config = dict(
    n_kv_head=4,
    norm_place='pre',
    norm_eps=1e-06,
    positions='learned',
    attn_scale=0.177,
    bias='none',
    tie_embeddings=True,
    lr=0.00495,
    lr_mult_qkv=0.5,
    lr_mult_o=2.0,
    beta1=0.95,
    lr_head=0.0101,
    decay_fraction=0.574,
    dataset='wikipedia_en',
)
Each number is 500 + 40 x the weight over its row's rms, rounded and kept within 0 to 999. Layers, rows and columns count from 0. Numbers have three digits each. The size before them is the row's rms in percent of the matrix's.

# layer 5 attention key, 128x64, rms 0.13, rows 0-127, columns 32-63
110:555503524489448523452451548496458524451463434469484464532522478460474600512492498512492477495503
116:499492447483528543475505555516469521506542493537450478483513462510494506513532472510492472475475
123:428508548473433439515587475555469552491588458456452532461432485576480461503464534494443533467543
117:540534481524483507440541568503463458553523507463461545436544528463524492527516542473509483554461
093:488517497472500550535618545476518591537507497528433389522581407500472514476517478501465458520494
135:432464518455478537509519524495512470602533489557541459505535546470492459536512499536538573441399
106:540524492596449437539550555586532474486521409541484498481483469504510463486528521523485515455552
118:503547516495515502453531519481537540516494500566440535484491502557502476500454440468453473490571
112:497475496537500555459431560562462465519414496518492518478474509429509551496559510508464555470583
128:528544502434446446526380574556531507474505519492455460505478533519506496553500486522530408485549
119:453493425549536455490524499545517481447492543497473536534501463490473489460525495539552464536459
135:472581462446432469553503503531593570543493485475498492493476480494466475433515425441529468486543
121:559555441482461527525479475518464445524509502567507439511559538545501525553482457456485512515468
132:496436498529510511442496528524527492465439545521542457485485514476547511537529499479420495548599
107:481511497492518474513503498406483515460572430410507544459542490447480546468443530518486547451469
114:493452492440484503480550495555527521489433463550448506544493486502495455517448508538467568523472
112:545531586535513468511511488517478432443541496468441573483537455510379481528490572560527510524489
128:473519507448473449515493520595567550460512453527497462486482563496507503478543445463539438404512
128:444529495488452471480510530524611589561496523557439468452464516512507454504523457525482550475531
125:470595506539475520490540530490496483474451501601488455496473482512480523531401481433450469523515
103:528502485492537473510453491444481454602476486437440515488492549440503464495531529476495509549433
092:497430490469447537494520471468499500456506425468494581513487516516503515535464515539551498474572
120:545482489564449453482501537506482472430501460518546556486503527453616467404549582447496423490477
129:493465524454487542460564442461562469623429503509443482479488515502482531529504553478456559474519
132:508578548528584479451527463460443485484568482469463464444519540513482475519524523534462573524407
117:430503515584516541476518538545570469459475410537590542505535458537516473500436517503532476534544
141:487521507468460563563564424543441523469580520565456544478513495557470456509555456487561486509518
106:487513497458436519460514487463489509528463497500513447525478525469513411543464465529595523528526
136:493557538500438486521505556460370544513543448505514524562499448530460484477452485440494473488573
140:489548532494466519508544499501459552528530451565470512491519474536487452519419453501473519508525
093:513526480524430513543459501494546439497496513508477521494446514523440446545503564523495484551496
104:526513566500503487508512417512523476440526463483486478513501533517418513524475527519563486486428
045:548471498471546401531474516518577522469596509480419508516507508579529525507512524475501545443504
039:562523544510459493501525487477425442501512543484491484483518414460498494475505530494486404511469
046:506453434555543463505443537530524520534494499526570519490508470461448542529508452426506522451532
054:419535519461490461479454487489541569495481502451560493513503546500502496484507473491573477502480
043:555530510523417415492565564479509542484456502456476421517461537499482476459497547481452530538537
056:496537525546518535525534509519509519525507520547439436546535499470527501587531505476476504561527
055:489520466534509576502515440502509527537537442510411519508569439464511434524490454514452531484515
055:496486537525446527512549548489508444591504547555478479535551430461494513479507584483515541531514
042:511567512527499532505518547524506542476553437456521453545459567561498432509520471538449475452557
043:458429469448573473558530500505528452524489470436424516555469541451488489522489521573601457465459
045:522537462488464568490491527571531533482498573505545504517436472517518600451477454518547568560501
041:471477480498576471535507487433551530509456462471502471548503499548468554519533446484507490545504
050:554480542524521472588522451487503491461531496445516560600455477456509478548504448521522527493522
045:549541502525483564537530486427487503492489526541499465528453504432434465575572554470531469485516
071:530494496533491456554543465495485469523562523548502448564484529489453566523548496487427581560497
059:492476442495455476508479527525483543517498481462543462473509483529463520514455497484417483476480
045:448501517566450470499557482472497482428522490515463527486490589549551497487525475494476529532507
060:500491518503416487510433487538471545541464437471557467451529439506476469493520551466577518509518
046:469498469502459546488419413513495521559483498485514509498490444453438523509568447515567520564519
050:529507496544555485492544509544559455442529462499431526496504477440558420558477533468534457449500
040:458435488484528493559531551507523518525535473499496557508479471553495520534526459512564432440535
038:528533516437544500532496438484428453567425506518552521506461487525519517471561514530450527504529
048:549539461468530520444457463466485498526457532489541521466515558513509495418505498507460485454443
047:466511433424462428551479515480483507437459536446551476521453549562536529524512431516485445513448
064:513509520499454584480494449488467472573468471524514448556566420426442549508538544564554465540538
044:488469434500496490481490497542490520440476493480508454522484599548480578412483539587425567528505
063:432494513444523452426424496499521474484528511503522530508445476543513497485508528471555452477479
045:497447559478483428455480487439527421462533514493495545527521521585479556488449515471507553443507
037:489528534559542431557527518482437493522495550557587456533507430523523569507477460514445550532557
045:492502471549505484494534484469489445489537532492499457517491460480542511534541563536495527435450
053:456500504469455554534436561542471529465475474469510482496473504475453621441468480484475551533506
052:499522496490463464547465489497478475490524599535555493480547536448474533467468488472451503565435
067:505599478496555536515501438538451452489501471474432480523584453445515521494481570512516498514453
081:447524489538498502603519484481521505487581489449534511501538431502458493487455550466547548497537
066:460505556408488518492538451493438450499463547449421423427501535470489466560450515444490584539481
087:459479549547493484427509485501512534434549574484506502481545447521448472457492557373492489561530
084:482513462490476484408529549475528518516505487499443513516518473429492443613502554508490518517509
084:484519519449564499500532521517465422554552553525468530507535550454472451505482452505483565519452
082:496454523516460492478521535520485495468516465507563504494524421527519457507414517364459508570464
080:486518511454555442474427473450508525374525485493482548585506479477494518499524489493522471497467
080:531510464499499585479530487529513521573484550477472445445486465428440487452578453473417474528474
067:528457461550513490547482480578513490493505488510536471446473453520487389551531456470509413459532
086:494493500540495489508484503498583445523537510509516511490556553467457486492581500536527522486492
075:539484506503496504450432502565520487537512504489443542492468503471591490503480526462483445487544
077:469507577469447497450479464471502516471498528516454471471451520511523540494538480499527441602467
079:561451544502414511541422520531530466480462541447444518463514524510508469495531422526545467501513
064:549473498516496502543440553560544471484470507467466433513495509443442480469564462563532453510472
073:519438537556508515477574452471512489459501493559484539518560485571465421537455493543479461531517
059:489546513515461415485475482491511528454575449431528556484450500489554499528474547487536451409490
091:485516488483553571468531500620490489497436515488494478448528391559496506472511479526512499572484
079:519522469487503452463442575507534476475446544496512495522510563493522543520493478572500458443571
089:537480472520448595559589487564504477545481460450486470578489448480511469527479480532426530527438
066:512487465500539480482472459462534456488518455501569561557465471483436533510510433525517406491516
080:486447541506502442468473525515558486548445591557488518497539463490481526486520497424523487549580
071:491582613490526515421513505499486460538505464513496499534482467493429494483454545539491508550502
091:496493474478554493475508541446450443413445426547510532552447532536473476472501497513459484525420
079:552520487485450493532517572532539523556451474477458485469440472570529550479498486448412465500502
075:551481501521397542542514511552560497513527538414494508527592457465522457481489514403488513463517
082:536535486512537522514514441541493572534573479464464483539475507515438567533473473574465502463510
070:498521528525506452526425499442520530405516470534459557559450479531508510567474489494480465545448
075:520537594552553527490538512416472476478488517584421477474462446526435506558460496486504518519438
074:479539550512486490509493518401497478485526535480470550470528510501390564506459584526458583513466
067:458450487516519553433547517431453527466471535510500515536519488486490476544422487503403614574512
072:536552496512487490461481482532530457574463520507499476462518505440454455483546528572473520528483
113:459474468502483388529422576475545501508504468587515489516550527509441529499435490489560517499531
136:486434498524491544492490522493436495531549399529544525472457495490416506472433478568421521509613
134:455526489504509534453534473500484525506573479495481541508515520416511517514443521486488473462524
129:496466454473478507575509495561490439467464506526505454539491527553488509540482568474505471474573
131:482492530506553491507423572471473446500502500527482542558528499520478494496512549529554476522493
131:487454505524567543547545535528566496516512456434528500523461497456462492455518471540538460449451
129:436535498441563571472470522435527524477454487511545530492495494495520472517496511502465419589441
149:474575548520488531486552495446483519503448609435452426532538472492420453507489589543426533490462
129:499446436551582559473508542510546488475522505488456504522518469521517502531532485500412491558503
122:500438536575505587477525513494510493499521479529475537478494515601431505520466494591486513588439
150:472486481481409551510558443545451466431554494573484510497540519485498527515465514457497505496498
113:510501548533435442477429591500510483538520493490453489475454547501533433491589509478525549495485
140:437486490477530545473547501496435559570498485595557458550519524453526439552481480516578472544511
130:454495478479561457493449506453527569450472529477548509510490480522501488485521455413564461469446
119:533476567474507475552460538588489484446517459463504466512547495515562483450449531566557431527469
132:502521537453523485592488490540511500539491511394503572542553560525527534464446427542455457526494
123:527496394473549525523516539552533498480510515613465465498495579446522484398452460491529446495482
153:505481480491449527516415547503528454545468589470566469494479567463509569498536494535448454461549
128:518433488533458533493508511534527452505526533509441537504524561415480462551497411474479477580494
131:502544489460486518512576463512497520446475530516457470559525544515428494449437468527509525531519
124:530496486398491494459519443543540482455420479545411463432504568490529528498572473512474511526462
119:536458557528500546514544500481514524459512422567558540497488483527543496474435539531485472499505
144:518496521482516536509505482479469553444603445454490491536468466494526537486533476506506488438453
139:499424530519544487470473438464492485462487537555477552497562516507484507465516519534471638479570
139:482497544526504474499476562514540503476450421577441505467531512548500490539519517492441441517485
119:518490461541550564476438532553472515484450525506472478416409531479525504518510490464483468511483
109:470479519592471513574500520426437490518447481510514505448446567524543515469457523468549525541488
135:468495526494522588532435480459507479560502506544398454491455487572510543504529499422481544524537
152:533437537477445527460398499484497527497493502531469483548490553491490477445566501501532434583505
128:480566405551434479494478549504561504449482544482465488562487479491469523492450491469528427543575
146:462553515494531496468536483569440502490491481523518474411579497476520501501471545466464522550500
128:476508495453459507475490518566499477507443551456449527428496512446462552458545560478542446448546